Part of a small language model's weights.
Size: width 256, 10.8M parameters.
Training: a variant of Adam for these matrices, 270M tokens, 4119 steps.
Each number is 500 + 40 x the weight over its row's rms, rounded and kept within 0 to 999. Layers, rows and columns count from 0. Numbers have three digits each. The size before them is the row's rms in percent of the matrix's.

# gate: layer 4 MLP gate, 512x256, rms 0.0882, rows 282-348, columns 192-255
# up: layer 4 MLP up, 512x256, rms 0.0828, rows 282-348, columns 192-255
# down: layer 4 MLP down (transposed), 512x256, rms 0.0534, rows 282-347, columns 192-255
gate282 102:506511525498512521550443498537419471504479551519498484453483453551498457549500522508535513522480475549533459429512488441517507412482490553467547500473514507584448543466476501569470433431507510
up282 102:436504500486423572491515480526499444576486494451490415484448554509502514469501502470577496493536449527494519519492528486504469525519488518478530543422497498531522568447551505474503514486521453
down282 104:573483504431441544506581438450527472544517576431518484423492545524539480470467512547527562581461450562449495492503521500492489631450538475494483473461499435454571450488565516451509438491517482
gate283 099:547516467478517437461534477472509477473558511543466494480391465522549377466540449517407480502523439511487469515456460499544469577437570488485475470433425505474444480536572543460543495510521477
up283 100:549514530452450487490494527574521528430549475479550514515523493535525547530483445466448504523486531399452510517492530577510503581517544486458502503549468507475449523518493515489427466525469532
down283 102:475510492543500476541494528563490487476473502532475518520541565497469532518491526557517545554508399573504492544535542454454478425468504520560447524478455495529556541508352528509493483497452557
gate284 094:574502504486640503495514518508539470403522529493431523475494504453529507511501491479402488471472446570499409554481507458435418497573498472529489438512433453465459444426473561525530492483470496
up284 096:546535519546484568479569487506520509493554583527456526503560577558484518462453468497504621479549501507459547619565473529532516431522504421506481488496500550524479502575518522431473426459525507
down284 096:472521444490437555498458469517426571529494518549554434523475502529441448433533491492448505499498521501480506500468449487438569534492513523460535508520549504548513502498459547572518530471427507
gate285 097:480588439513452416498504417511446533467458508535485484538477532510456507511505549476499482443518429529543493482457518535475508516475474503503456501462619432539450504581518469491524466515475493
up285 102:469488510509524532458499492481571519489410523492533507464472579459587456505494495466468523488488519485534537454482479477513437456515519520513529482537462565521461462491516488445502521576609538
down285 105:528499512510455452504486464486505444467405511476483446540439516514535465490533525500518588485506541582489551516531472553493471433479508496502509468528569477444529469536508485492496519547496544
gate286 101:493575467396487468487507473500599526481453545470461534544490442450533470474509539537459501487505546579509538501492540516586556466505542556549477434540463462535505517494483481561536512479489492
up286 103:517476485502474511434455567532514441478558434485520454549555530486501482542494540492501478474480455497552510509565483475495419493513519459493462527446541510503558523447500552445510537528523533
down286 099:507550527517509489423559526568484460537531520511499518545516446505474459499493558517467524410452552439493496481476531535482508540509539450517445510482479534522546502497455503475473494533443544
gate287 095:544456474481503500480546486541562425444551472537485484434447406502506488449523542531492513458473458525518489506504498448492520550555536479458502469401469507466546531507443566487482455485497501
up287 097:512604538502501416549475509502466540506497481454456506556519498432413465504498483497499415502499536522518511503455437528547500457475512474496497456595507449561467386474516562575536553511500508
down287 099:526495532513535487524539523509485495493528465506500502558526541506478371456478520502581448459501534517492541464513452502545449498508486513496457493537461489578491476546544502511525511510460520
gate288 098:495511490474539485475567471555489548506485460428555505525483488443512488480517443478464551471563494531424551423553590551599491552513537503457480418502534333419497518545521501491530558520421551
up288 100:493527510534466497455415501470407517518399518472497466517501517512486515469481490545549563530511461468498487504519472511592550496452549443478506409561496519468554529477574473538576475489516473
down288 102:415505431447493472464510484481431518510467574502438480421557472483464514427476493473499453480474521497482492449468443505487478508441503468499488506469461454504542469515520504472567492476491488
gate289 099:438461599479521416508520485482532432493508516502477430548510497502519482506535473499505492385496470579545515477542566486432527590519516561445476538565535511471486510428413504457514480581443523
up289 096:567441558566417498567485553427501521492488473572561568506497480523534487540536519408528549472536482505514450549495509468479448510495505465487559455512507443531538504541462454549535533461520532
down289 101:539447500552481577562564509524491429493504516489521494519453498541499501595477474522522467512466501524500508517481548500473469465574533538505464400472537473538542536478516416544520485440484530
gate290 097:475493491453461455491551525463506465486538477456511512555583494563452466563486486468480492458519500492500542530507532541547455553519467487528508518502443478440453527522519446524377456508467529
up290 095:565487496559492510525501485537438463482501472479482525494591490508567573526580487508551521558569502472520510458508488495516476494455563514554494483555476477461524504571523496525524529476512496
down290 101:459550446503483472475476508471530448538411529524451535480562500512430513545532513538491536503523496432520528403486551560464515452578471440528511527446503555501548477500450420505476480508491466
gate291 104:501446491450528495534550484522511561531604573469494470481479546580431536457565410621535492485495504504509459516514533491502462516479505507504503424573537508582545560528534496503526465480433510
up291 101:375548505467389456524484519496542547502476490532515549545429491521579482443567455539464497498467459526508497475543578469403512511495527505527469452481494582596503498454499594480479494492489436
down291 102:518503453456500472512531510492529514570503514497478455460526480546542483507531456546495522539486594473429475554477470462511500514479457555507504603536476514398537531465551464521474460451543563
gate292 097:489507470506585542557455561476473448485515447498543437553549480532473496537482479560525450493504530562528535439487469416414594509515480546461461483576488516534512479543489512509511479486440567
up292 098:446483517519488458483509526478520507554595416455482487515519456575483555530489497513472473429515532473480485496545463496436571572437417495481519537530485469489414492549464496466532467529486555
down292 097:540471517516458502467492497500518500477498545448530531437487589467533512471504491532506544454484499555513494461535527495553420533468556470526540524484428496434544586488540496539531465499563438
gate293 098:557506550508525502496526545480418485493512453471529513576555434477497515469494450516441514438511524410460458501482477535526471540492548576512524527476539504535475480491506547563478521522509492
up293 103:520544437514535533488531509568485548516461510502460539504528489472515508524515500552474473491449544502492510394515492477492619543504501522547498522471533528437514490500514534534433501535481438
down293 102:484502457519441508457573485444567431496498465569460471472457537531522486506501503507500493502542453501511537508507508384486503550509543451508529457423503484537478498540526509499468438475419565
gate294 098:502589536529496436528465527500529481475457506427533544474497533526500465482482462510448537492475397509497549486522446482508500511559530458526509476481457563594500514549490629504527479587478560
up294 100:516489412516565497440552490511472565450496535510517507576500465452543495527496569433518468524484538467457509433456540425519457458465568549434453474496510503509527469423502472488512556489554509
down294 097:471487409534550506553485479493534487462477520527489511549456514517512408484518523509442533486490555479493455539500480458458425503455511575457497490520490403480514456504502478529464570521497548
gate295 095:419562511455544534539467521557453485477476501469485475478569444457433532488527502504503516468498529566430428530481451507516420464510469500480526504459528443453501557482457445488533506514458527
up295 098:613511471473483434498544525483507498436528455561495491520537521522543517537531512526474511480469445555528446492482504561462520569506499492515418507484499430483482520550466477537547446519445503
down295 103:482527523550571541507434499452547398542401535507513455465607481558487552525493509472442491529456514542489521498506491533514457516549517490539541517456506503513539511485543488497529442491496530
gate296 100:526455556419520512581500480496568477481517476537474470557511454469487448389564528531483553411468497537485515447547559493556474440555505467500489490520510555449521526524481526511539531511514507
up296 104:416514486492467488434505582545520521525476485444452477471505530511510443521542491462594440473539481503538462507506524451463542491516529556564520500450478462474485490548520445477491471464442478
down296 105:464512549500487560420539504533514524536505538483554518499456554507459479510511468466583535533544539633506442500586511463492524569586476556485517429416550486428520465550500463479512495528478473
gate297 104:553511573508475444479521478560482476509550487491480550535474518476523463498509481527421523538549557434516564520525498489468522517473540516481457451456443481538494468491519527485539481498530488
up297 106:519494534483508465516506492478514542519553474625515435519537509486447497466516516482483492552441473566550444512537504438455434450523478475547480555559501535529471509448527497559497549486438474
down297 103:515573500504517480435489520486521404532489433486585579567486462473438494518504548520487460495496489450517496453452512537556419489590526462568563512447446472487529541517486525519556581519518505
gate298 097:521500498495531424560490563569416480469502532533520563562535535484443455498478531510503477565462447520473500438474491523575438539501507539500518499472510528459517505485440423528523473510548496
up298 097:469500517460479440562520526497515485498517526453523494498495482551434442458542464402510505494564464488490472488546548521455466454560564498494482501556488437504550450520484481585497497524467482
down298 103:510493594472545520473498480506448472491460472517501495499575492526492481503452455499481493474490520461484483510502545469486470482489558503492472485509476474530469565531519514514555534533413458
gate299 097:470502499448521526497515522623511429538461565509531482534486527418432471534528470521409574550494530554522549472425430491440483453538575449436500537514424441499464516460521552548541437444557520
up299 099:465490567530520502544456458479525536470502541525463439550480518533495485563465543426539463455462499530519531485552516521507476543514474596544528527482523478502610514512462530472472521539521539
down299 098:513514520487491478490467508567485574533503423555456482561505483545411427517508452506510506566487519532473544433508534529459498544516480450531477615474517529453567449500483499495445498566464504
gate300 096:615521474479479436603475515489487512525527462446517542486472528514491518561469529561497420497461506506483539498505509512479466486538476429515505540509488428474486572472461515476591528594473508
up300 092:539445479549574443533498533553496476500442516570482492487537475497510540497532476536469610523539448532457494470517497540527574480504524473431549457555530575527502539471497486469519471484532432
down300 094:538464505517502471523523441483484474532442520554466512547513546539559529441477493441526587521529396576545529455495483432521526563487499522487519467486453549582508479506521469386547464505475568
gate301 108:454500524537469545546516551533514430516461557427528500592426422385560385460540536469498412527484517495467474541490517487468547491516543500464395422531540580521501534490450501505446465440462596
up301 098:571506538458513413474504510495480586445547410546428472478561516562511544513477524619458524432504530520448518530468477500547504452471499470479529469510472424465502517481519456527493559526560441
down301 095:492506584489457486532489539488542526432471463451464544442494523548537495503436492466423451489483533502471403472489506478498541485543474523505450551544531454533499494520465476412554551488441483
gate302 095:518520510392561520577474482476532505557492535573520489536559448534507484535551536538496423521492376537539476482502566489473462500503549484446567459512468474525500507530516483508531511492480524
up302 094:532547527515481512508503469532473531487514495541613456495458476548555460511484514513558522487459478521589508523577442497496492583522531477485497506531526495479531491528498444477486470495469451
down302 096:462528591518428438482414514459461499532509485505463517512530429501473492446572468418520504489460487588537526558477538457498511472422421541480523508482473489493532463453450490625445511470448520
gate303 102:480555478513519520506489479491522536531513478465501508513488502460537511471439445564457527447474507526508509535469558460513467538558476457503479500530496505466557506487513451516491572516424537
up303 104:493621487470501478473411510479470526541473537525524509522460495541500481548539512577497560556535499484588520543553439472556474419431516512465482481495562472514451435488497449529507499487497555
down303 103:463499455434537473476452493501532541493515460538539524493393524532559484503517553571492542472473478463481461420550591504572515490428511519515579456505494507525439484572465487450515481406511551
gate304 112:506570475454503547459509469505490481434468535575486492527490510465481506529487519540483500538550458540455565495498557506466503525538562534512480418437499423530445501503417496507434498543426548
up304 107:519499551534453508481459505514492474441567614511562557480504512521480550479525535487464555535504382540471555529464431544557382490467572447529457410517398512478463537514475479493479577516497524
down304 107:506500524547486549494555524541465508514480544562527470452538615468501519522501532502442550485531448496463541550492465559576492523536605470523458473504469467446491505541500481494529502627552502
gate305 093:494485534540377405479490505463460453516511479484599481499524495528548524448480502452445537493512484516484486485481494414476501551550568518480482445466469490583517542460438445434531516468450566
up305 095:527549456503505521547483473498467536485527516471550464456507499561519494542468514474462526511525535486498473532511625505459489483471495453503476518542449535468512529476507543554516425521521505
down305 097:508489542576545468428453559510581499506487458539478569490501503547475574438513479500508489510472540564442490492513490438460520488518445503501518563463454548440506481506524473503504470445528579
gate306 099:454507453505469501542417478457460541466493556455548564546440488504472496436488536459546500461470480507438495546445525506509500551516552499515459522492502516519475514539556462503433532514502483
up306 101:526520532560475465461541510410543499483497471505597444459413494499482553538526438432564542433494502501516514525540491497517514540516561520415453555504543501515538438468529474502537533488489529
down306 100:555473482449521508586530510509520494509477483564529488521533479455464437502521486546496578469519470535514483507540480473429473415501511506544474542474484535442516519528506477531626442479561502
gate307 096:508495498529520504600510436492473434476596525457529453462544470515474537499444469596507489515495589497496527453462417513577421494427466476380453469522397504476481545453476517509517474448486441
up307 099:472542513479534541511545502486442497468544598423496509449545450476568550458401473534540513494578455558520456488595508450536481462478520502486480507471501457495488473531576499506536471465429449
down307 102:517462530570535489543503460431491419440476556560490502489487484522480537540483496509504490433571482525535499477450372573576486500494527507483482488456514493471468487507546474509501401502462474
gate308 100:499555451551480497506509470498478415444529470524526507522524469471427520590572514550529473521502512535511511422540561489620481504534473490522493475442591457525466508536507498430477521491469534
up308 104:505518567444430495462514536531464534489517501475541619514467497569500483505509507519521499480515488505568500595471590522455476542434464511528481594560569530548522525549459428543496420496474502
down308 105:509442512562586524537515542487485454527517554433456494514481526497488446470502513471519521507476466487505427496511532481554479504462437462445552509449475534527406521462509521419505530514556502
gate309 104:513545559479494536483472481505452460459525543420513474544500482502471460491576507508468522554480530454462533493496478561592517575505573492460496473524567448540528584541453513507479504498418485
up309 103:462550485553436403512480550505513463557483435457546559441526530528480552449479495465482494411404458513544478457519447500437567554472496468538517546524540502451546390532499536488552498492504524
down309 099:453546559531487483498607519508495470456431587485557542560560478466517365483466528486480452489511547480461516556470541584454474476428457571511445501537470499507522528523508539465521516504546467
gate310 102:485553492524463452593531515524466492505416564500542493517527509519491416520483459539431451566527554495516531484453567491553482411521560525545477481539551548499573535513465480452594478517521429
up310 104:499554446482453481446495478464541548431455543500487519478490498471486476491490534493532476466471448552486499427530494425464526491486475524503463488462435476493449513461480491476543554571512559
down310 105:454504486547510525488443419513483500478501522450523564488423463539421424497494458541428504484552479588550514417448510513530448466442544454494527478515459497497559487415493537493500531535459462
gate311 097:502454570508496481477488497479530523560469576496531495577494552473532491398539585594470459494547488604520651477497563484442523500547499533542495534463504440444483564483483522452458516470437479
up311 099:508472469496562493483554513459470445509513494548425462536516460529549423465506505547497540538468560548482516566506495480470506573495513563560534551513535428492461507510504482521456479525477526
down311 088:518555476497425467467564542521481514505531433462492523544544569474465507489505398442510485551593471463506488484508454449496480423561455485446475447516539505504496509524573466464500558527472446
gate312 095:442489481505549536464446476487509471467475532554522458555523505477486516556522524570483505494537530521533525560406502487545527460532459409488450524481474485501466490500502499539518515515516527
up312 097:538520474534554562527561518523527475546503464468563506515535524480597518554508490517404487493472494549561475378569496518508479459521457553449579442540506535522510534468567524505423460469521532
down312 100:570434576471565487511486498485458518538533523505509469591548531500480484449508541505463478520544502492405576550511433437523497531512506503553508466467503506594470487432529472487437520489497515
gate313 100:572482480482459474455535484514427503537514528458408537452492460515552422420489483575563510490621540455469547558534514478553513510476529501525481504431497435470589501486480483492533504505449438
up313 100:537500472491489541511463496551542460524541477511501528497535501506478453483527556496504508461507515429475495613453504438548441561569530566522567484520448440507495499567480565438547449522482505
down313 101:489508452539441471491459450553444535501484487445489446492524517492511506502477482464482491612524499521491509507449540529445456498429504497512489601488502514535520416471567510529513488539511495
gate314 103:554502533531502557457501495544465506531485482505512503528533497536485479547538499495488531525495506535440526442593525471535501482545599498507548482490490492463488532533402503524452533525496441
up314 097:466528508494543513515501473494514474526486433488527577555495468532442482482476545501500483480536438526478550577519521447434589413471538538508522516488546513529560536504489570559465456544518477
down314 103:458511474475529511503486474448524430486522460552507565399502516545515438565530530448535523493452489489553529520469497502501494501535523515482409507498508473477499490521563476544572468499551456
gate315 107:431493543466389493527524477514426528406480517517508518517450435454535487468422557451524522459482444509552605498490550536504453475485596464514400554445512486501572526528512591515504486516520459
up315 102:557528553489496529485520549538540524561527541516590544514543549534526501567569509499438519573491550499529466525467517480575489411488492516562537517556514459529465441528549492422545525516463522
down315 100:445509522498534566556503508450541379504469568431479503503519512476523516464479556497467482465538525541536528545502526510496444521485478448499564424561534531532521516453508493544473579468482501
gate316 094:530566520492556538440529512528461485488522502494429552471528462520424496511442448545496496466557528525442436487536482408556488581505536522501408444503529483503489568504465519448540466469492532
up316 095:531498428487507513531483487489483539501492463552513469460463524555490491518489518556545495564481417518474475454450592439519476525466499463539471425476546516493522479493511511561565521510570566
down316 099:438512419508474436493514463483528546544552430406486476446483505519494430468497518458444529482437530477473540460454393482492524538468425516507532546470491535492535563482480560477498515407457456
gate317 096:481556522496483540522494486517442444530513485484517472519546464469371489495517557618458396502463467490458536487401550510536453489516483483439459483450516439517553521589459437461537487489454451
up317 091:518534536502489405548492508507565514470559495505416550524520491493514411566544458462551540494539541547522474475459457569544553508508504470539516474563467535529455484434522574516490509479495543
down317 088:517459473536528498513506489502514559461547527496446532525525499454432402490466482559524446511533560487494534491450519501518484549472519544483411416449442523581448509468521457507476500512484477
gate318 099:550514507523609488511540496515462538507522426471440487462561465458505465526509455474425597476412468460525455516565480459561454520463491469405505467530450472546511511526489515492529512417530491
up318 096:507501549470483481468577564481500474502581511536477421485503475544481527459539493491503485444471545443467497544413455493498448454570510505459529525462458506513451529517511531512509397523472499
down318 094:566514520483522535465495534527458425490485523508482487607431514466542528565493502567489479378487413500487441488498512569474453522579563485509528496486527482496539500498463491527533475499492510
gate319 108:458486475493459448494468473477505467506507514511457486489518495414505441472546468506479480476483431524473612426465442605537544496481567486462554467453525536549481555553476465517524499528524480
up319 110:449505517438481499457456457568522550520552486521456439548438462493438488541552496546483455438505437523550459456422520566440544436449451510519545485551570514553488534462500513501506489491512474
down319 102:451536430495610545466485490521506512449495433496471563492472503603509584442485523523525490581520479508525524472531517439562503443528491480507526486475528557419473527464537482471475476523488442
gate320 093:469514480414516568545568470500488495508504510442503489531474510453534455483514506489489483454548490595540472436438491471468553504490515522562425573468494500476498433549421429449499507562504506
up320 097:536449537461552533508514480520474526515454498529464498503438501548514506480478485500506513473546437456480490532508415497556449466510500431458479436457458474482517425619554538476528518485509507
down320 097:419457490542521511489507525544455541521519496503529549515558452556436435514508503513495467524455501449483498525497546468522475480463555450552412479535540485442501442497511465439486534468496432
gate321 103:488580471464459483466515537518514569547504489538471530513502421499556467535517509449425494488477511547455548503468604532501526496515457571508517458461516505494521517478472509474531428511478532
up321 098:453511469479479440504517466508504478497545502483548512513523520526512487458449489508581462458468468535501493523496408489503475550485549520508450533520553464469453443544490444508467554462461511
down321 103:528493461440594589528531406437461488502481431496523521553548519546570451536488522436540461442479481511475517536472469435523480531468495545565462438522460575495492448447435563468402528555517511
gate322 101:515509455492520478518532488501509502466527491518485438429456498486568482526486479480477511456487513539509429561459512511521476526569527462482484469519450456636583457475494542443615466409505506
up322 099:491460529490486503410493516504462464528451510496545456505486519532482508479580521488482505534512520474489564488507517535470558489552478548472553464547494468522551565558516537543454558537451529
down322 097:482444510487484555466461464514459477479461470473525555501535495518540554510504509548475518530483506470535603423510533572483526505456565503440490546516499499500451517454468494530451539499508496
gate323 094:448518457487479498512528473521510458539494507420462589546475511552515537498438584528462504442496487446479577545526524389499504505429523506490428498525517490471562515584462487464493517554479545
up323 095:502483495560500477519457439518564488461523571401462518507482536554542457430410469467513542483542469509488512541443536458560461529473477508519521485458490514456459539487520480517584560530546541
down323 095:419578481512500547521509521465464485468472538430439503461426524632512493458462502495505502491465492441474537550519519530518539552468453474517478483517511527463475436471493600549472540509503519
gate324 102:496483539472487463570507586441444473484493627390466546510483439445473484537541479500543516549481491503506499465511462448428528462529543487546460511496544429516531487507525515494470493514405500
up324 100:474418505517470545442453413560497544549486544558495502490453532513614495525503467501554530522558479480504578508482507493500460462492563487468498435535550501609517543521506556501534497488543475
down324 104:598585494510536515531528430512519445461497474543540567511551475521428456549415526489499467479415542505534490517485478568539524459515492530498519530518466487508561510488459483509573487481479534
gate325 100:526476492532428441514486452538486468488527482415560503480492452460485436469479489514471539506534481457520481542508454494454537556422485521525443494493498437485499593537483503501498544530440494
up325 100:540535479431491621520520429480516525503436567509479529486493533467512428563538494514407452559478491463549497470505452596493497432511463395467490484518532522515544452525510506501486520484576499
down325 100:484484521483530477527504468567585437562501523463518455431456511511507547471484514549511496524450493467554470501551502462500530518506596469576496500490468493428425548510553458521501490447505513
gate326 100:442510449375477469538463469455475509476520511484551492500528490493519480435435445432454465494449477526470527477508605542578490529506500473507477570561518503509440469536508455520583430533446500
up326 104:437553501502519527521447538542443483479480489528538468538466463519524455529455560465501447489476467484580567557427540541509508521537448453505490494511461438457453449515541464505536480473477556
down326 102:540454426523538518526484420523456530447565514529485493469474430500465467529529511544508492484454469513539505430541550518561471480481483499499475472505431491481451472488511501531528476431449448
gate327 102:447543508449489462482475461508473494537512508473467553553530499433539538534376538473478499575481548543465489469513557487531463433491495526507447462460571506542549460502493532521483494478458528
up327 102:560525529543528508456523518500468491484494476411449485525496452502516504436518458540531480483516537436494476571499511452529515491592579544447566468545446546435466426506463497486486475482506528
down327 106:480500432526548537515517509517555509524525559491493534556538478404492475518478506463511490544413528530473518541469499428487390529438535465418447475482523499499491484518469453467542489535518491
gate328 096:473532491510443512502492541548479493425473518465472473515507425441434485468484475481543534512556518544477500492477540478517495558518508567506477513467492522542485505485507386505559513422517479
up328 099:438532482499524471476535518452499519545519517512501439503489528512553518490564533472459475536484474470474516466488436495495446455467529510493586469488430471506445456455491520482532479612508550
down328 094:462510481499464538515513474509519390500491535524510503490524485460515504533480475522456481504469535482539527456550561488520494433580464482500506460481513511548562469452396454493510497524475527
gate329 101:543509487481525504422498505474475503495469470429589570490489487499533520533514448560532522463519527465521509464446475466551455448485515487426499448491430442522519532545504539502530588521485503
up329 099:587517487496435490527485459486432479533486518505485562479468505497498539546507496514474500412505486451575463489518434565503471464519492519445532444549506449530485487533561477487502544491508424
down329 097:505484555523525470439415529485531499586489576479544490508529529514573511523475501518490532454528547516471438526602487472512488494460514544579475558450503488507543510554504482467469513552546478
gate330 096:561464436464459480455491457522511462410471485477501478515481436505477420478533536529484423558496538459496499444485517560583485542502510483467429581494472501433489472527473427564523504506469461
up330 096:464528473490501407514441459444443480428513493468513513504555445474534525595446588468528475511532513520537426496481445531523584441460563530481470476472496464470492541457509464579498532513459534
down330 100:534502483522498518506507556493528441503497481545473474499519567568456482442473481474409552464443490522537509537568507479442461483520531472463438492563489497472464520474475549475544437500493485
gate331 103:461517491540526468532466561482505491493499596557435504480514494447498465511523470490541550524502549488472445579503481509462526502514539551431498514478516525528539502472480478434542482496487533
up331 099:511452502498494524525508490556510544486555499397546597438517463527500526449472486522495460440484514532581529494492559468513514439523555467514451508530491485542482502466554510518435531505544542
down331 098:483516557535532461532508545543474503547526478539417486597511465494502539508540503490440461476436493464538427533516603481542579522477504417485521504539476506387473440494419540461514523487472528
gate332 095:505482480477498442513467423528537502505449549453414452548384447423465472496458553439555507526490513508518506470497527558487538426541525523464446486435481503499574486446548562540493421495430501
up332 100:529551525521444478482598527501477478487503541500480529492477511533450439593468529506432459485458576492547516480533470487534471417490549553516492464500521471379474484554485494488404524493527516
down332 101:444505558474464482524565512497507532416478541509453517475488510499508534480505540463454446496412541546464499470539523532553450449440507507512483436475428494473534517447467503378423510403396487
gate333 097:483507461505474562463505430573429461498501451514474543471527464504461504507534469560518494504536515527481535471482590489516426589503610540520571451579525447462482533506413433469551440590456414
up333 101:570516454469510544527448459525449507442561446453482567414533488466582453531479454562499487507551547584540503470477517526528534595457508527565484438568504507497504512508492521475483477497413418
down333 092:447435471535557441556555478498415499542509470505442518430528498552525502486506460451471491530502458456561504547511511453510540494505426553555460567502525560494539503514501452495426565440541475
gate334 100:495561501562475501547551501486524515548503456508445504530420473457544510490457484554522480512527471527485508472493568501548468504531558501467582451429501457523532493456479536455532542549556547
up334 093:464471510440479481524484477457491513496489563394490519486538502472478521437585420509539537524527492514533507414521535488468482548537485514513498469479508518565514520555484462462517517491470573
down334 093:547547468535465547530527513524522543482517532501580522553475506443450506451485416531530464496474473520503579403518498519505421479544560586437498535488522447556585422485447471469505538486455516
gate335 098:483582431469496472464535528510498477443543511486541473492529539532514507511528442464535417495543535526507480471471438460551571504523541523493567545502405541462491482533459509480531466454499556
up335 096:490523491520512559443563509502489467491501463507457572472470413505470526481463504493565512494565492469434480499511545530480517545461444515495467467519542461455540551464501479492460430531432490
down335 099:540511509482505458551616484558425520484434531549522511481445463528495482507510520565543530523510467525527521493531506492561454490501427499437455521455498443464466509507533427510525474515476564
gate336 100:481501502498483473554516540524536455448583469498484479514554475440520486468491474543526518530444534420508558455449510481483573593572555518448474495555483429483448510519507501435526473557431520
up336 102:468472559493505500501458462518506484463575509464452556507521483432517513512519447519583480458508530525453449518539495460551513502499494473491535430529551547501437558480477521454537472511459504
down336 106:477588387479485435511465461472473462466557457464483445523528506447551490390467492508522524558479440451518524524588516465518502492465482556544543529535550485481499449470491488488447535457505592
gate337 098:454449596558552527508519459446480585502509499439496457491513515515555512539426450554501488502510417506584522515513506446524492489459513457434471486460456524502472459527556501522505507479507518
up337 093:486488503518499470549567477468522498469484488511440459493531496546563471521594463567495492413517426531535549529535503508447519510477538431492478453563507501499516452491523456485522482479505530
down337 093:457452543499524540452505515534496489439466506557481544475475567589531528465498398489493497552479456507499574457486481511496461523513485461502456432554479518524456482551486489473498484474561497
gate338 105:504527531455493510566449502543564537520570587524486555472507497478507456538450449504488495573481530508468485465514422575661519469576507418450495510427491513537488550501525533494506439484523572
up338 100:504501555499519453486489427546522558508494473503498523471427573432483533486509456469467559483485549537451568545580447464442501452537495460478519555504558529546549466490531524540415507441506458
down338 102:475505516539486514561462511502496500444433409471523472488485519524579448474511485502500506501515540445467493492489531439484500499554470503511544566471593472491561530485521532519465557499457492
gate339 099:488470494513495348507547462480512515514487506522463497570492515491484489525482496518588547462511554480554502559579507481488520481513509422502485517493457472594504543579473536467466540523486551
up339 101:520508540494495528507465488565509492384539459495468552478504502463522561493529477434491484488487495487515460375499502558425481529504544484444472477525556574545465498542468474471533404521541449
down339 103:476532533532552479534564525522461558557520491570536484524473501525499468517552494556533561477509534500473504487499478465583538486421510483492505568552420492596457491527468541426562532491445531
gate340 092:485484485500526450479446526524525457516582474502523504547548468531558420482461518538486459553409391519509527487439552521546462521472492587483540519467539468465523470541458489417483499595466450
up340 096:494571430543499493615491501421515482498468504458435548478512479495510500480478486538477503529501509541490424557494466396505508471485525474567472509504458482465543503450453540575539554482533481
down340 095:505495542508421516513538549513534479437454492432486515470516495504430499470574470558505615490541519502532527552555519509521541542445530462480571525489478504547524483516545422505461489482529554
gate341 098:467521523468641464561589518582454464504510471476435553509516513472489499548510454549450532499577571459554468449502469515520432485517509517476607533430539458542512497490473488538519462512464515
up341 098:470490491575489404448544484551506509575493533498481496503513492475465478498495402380484522490502499532491471553435519499513470546468419483549509479516489496546498537494494485469515468453489574
down341 103:503426463536547531468462556464451444548564501518469479522511519501491488559464460534486584513497507542462497512499490602487423465480488483477495413479453438541491519466529564546470497423497501
gate342 102:460536508435556490472446509504542525484450523544482452497495486560490457449489524501466510463403454508512511558479525494499496504461487443517513398496462533502538524498440566457550483513454508
up342 101:487485440522531541483573489499466449533527500527537466461497545479457533528541531537507520503562432528517486510584495471452503489495532513459574531507513463583551507429557479472527442484497483
down342 097:574515500496544502492503493584545471507566489510492481534502512542539536538476526547505526484517482483464525485537520577474422509543535561544458452479453474464627492477462485470504456502440568
gate343 101:521503511485513464485544499529527499525507598474455483477445494436453466527482509484488438512461508567451513466553538506500570485490549548495467393525489488577499502522474539467449522510414539
up343 098:541574421497447548489547480537504532469529442512516565517475473500456576518476527471457460490449510554486444549492547559497507522469471488539425456494478428440571501500505486456472590462408469
down343 098:503418487484519535478456460487495475486395533540573478473494516465483540521463506506497514549452458554526542521431488477518513575527520484405524417532490535441490495534546479498509448517554546
gate344 099:420530503488465508562446501547462509556490446496530556549450451503573497553471564470510521483495465490506469564469541544530519566517489460531493467488535552455522504506447441493479518543495583
up344 100:398533450537472490519459482526515544524475462466520583551443522485501469452488506459438508463531532494491480492489536513486524486503483522507472487414477509431522418526480526451482569497513540
down344 103:519450529475546515513551559546550479534483500556528461521429473621493522523470473558517529488547431471497518461508502573446500490571445494548496527545455539490473508489519511497478491434487466
gate345 091:458497454501469535489479481584476486479577496428474527497476453446554384509482495459511472476536541475574502503485461448560448458535487471514474452468463546455507505511431494458489559505535455
up345 097:502471569572479548568459503462452527416505537510522485532518522465441513507487478522471464496551539440478493540473476501456474450473522533513465527492526481465449495517438451502496563456531489
down345 098:561540575522483532433523532556428540443542515559519476441577433482489504526443528501518483573533526556493546461538398526523485495514453525438392512482501529533498473458550437470504500536473488
gate346 099:530505465487501483466478432587495532578465489515487517539552484428444469534432557549529443573539516478501591479474545490517522465550573553481421515492427521462570566442503457522509505528493498
up346 086:489511589493461496545471601499454542487584539484504478503502483450511520470501429493460542512548517501474470448485482546492476460473462473463555459551574497544408496537483459548507461456517551
down346 092:535594599479462506521506543513473483483537500459540459570545490481461497430500479520452531571481492512483477591451457500531449507433474468482492494438517484463464500465453521483502489515566540
gate347 098:488469514489479469515495526502457519479480485477530494567551485496452532474425542513544505534494490523570505479546498478445504459541519470540428524522455594457473498504476458595529456494493520
up347 097:488532565537460496505488515489408506576505533502530492531481506530425486542491562472455516508485528455511507517539532485427517514512548592535499510503494578526478490521518494447497512458440479
down347 099:462453425510521499512370467465485569530458455535494501521498511490527535513535564487559483488512459539513488492564508499401551461573549482498518534530510532484507508487520481488563482451500513
gate348 096:502498545467474564496568461544476511486466513492465481553480558473480523517539555499548537482459513552516568464462529465536581539504509583529543512450577497511522516554489460545454461535509506
up348 098:459495468405470515505568440585510516487473480533487588553482504518470488506467557549503483511506567511537492555481531581458515447488518527550489491493472449523544554455557456525508441543537545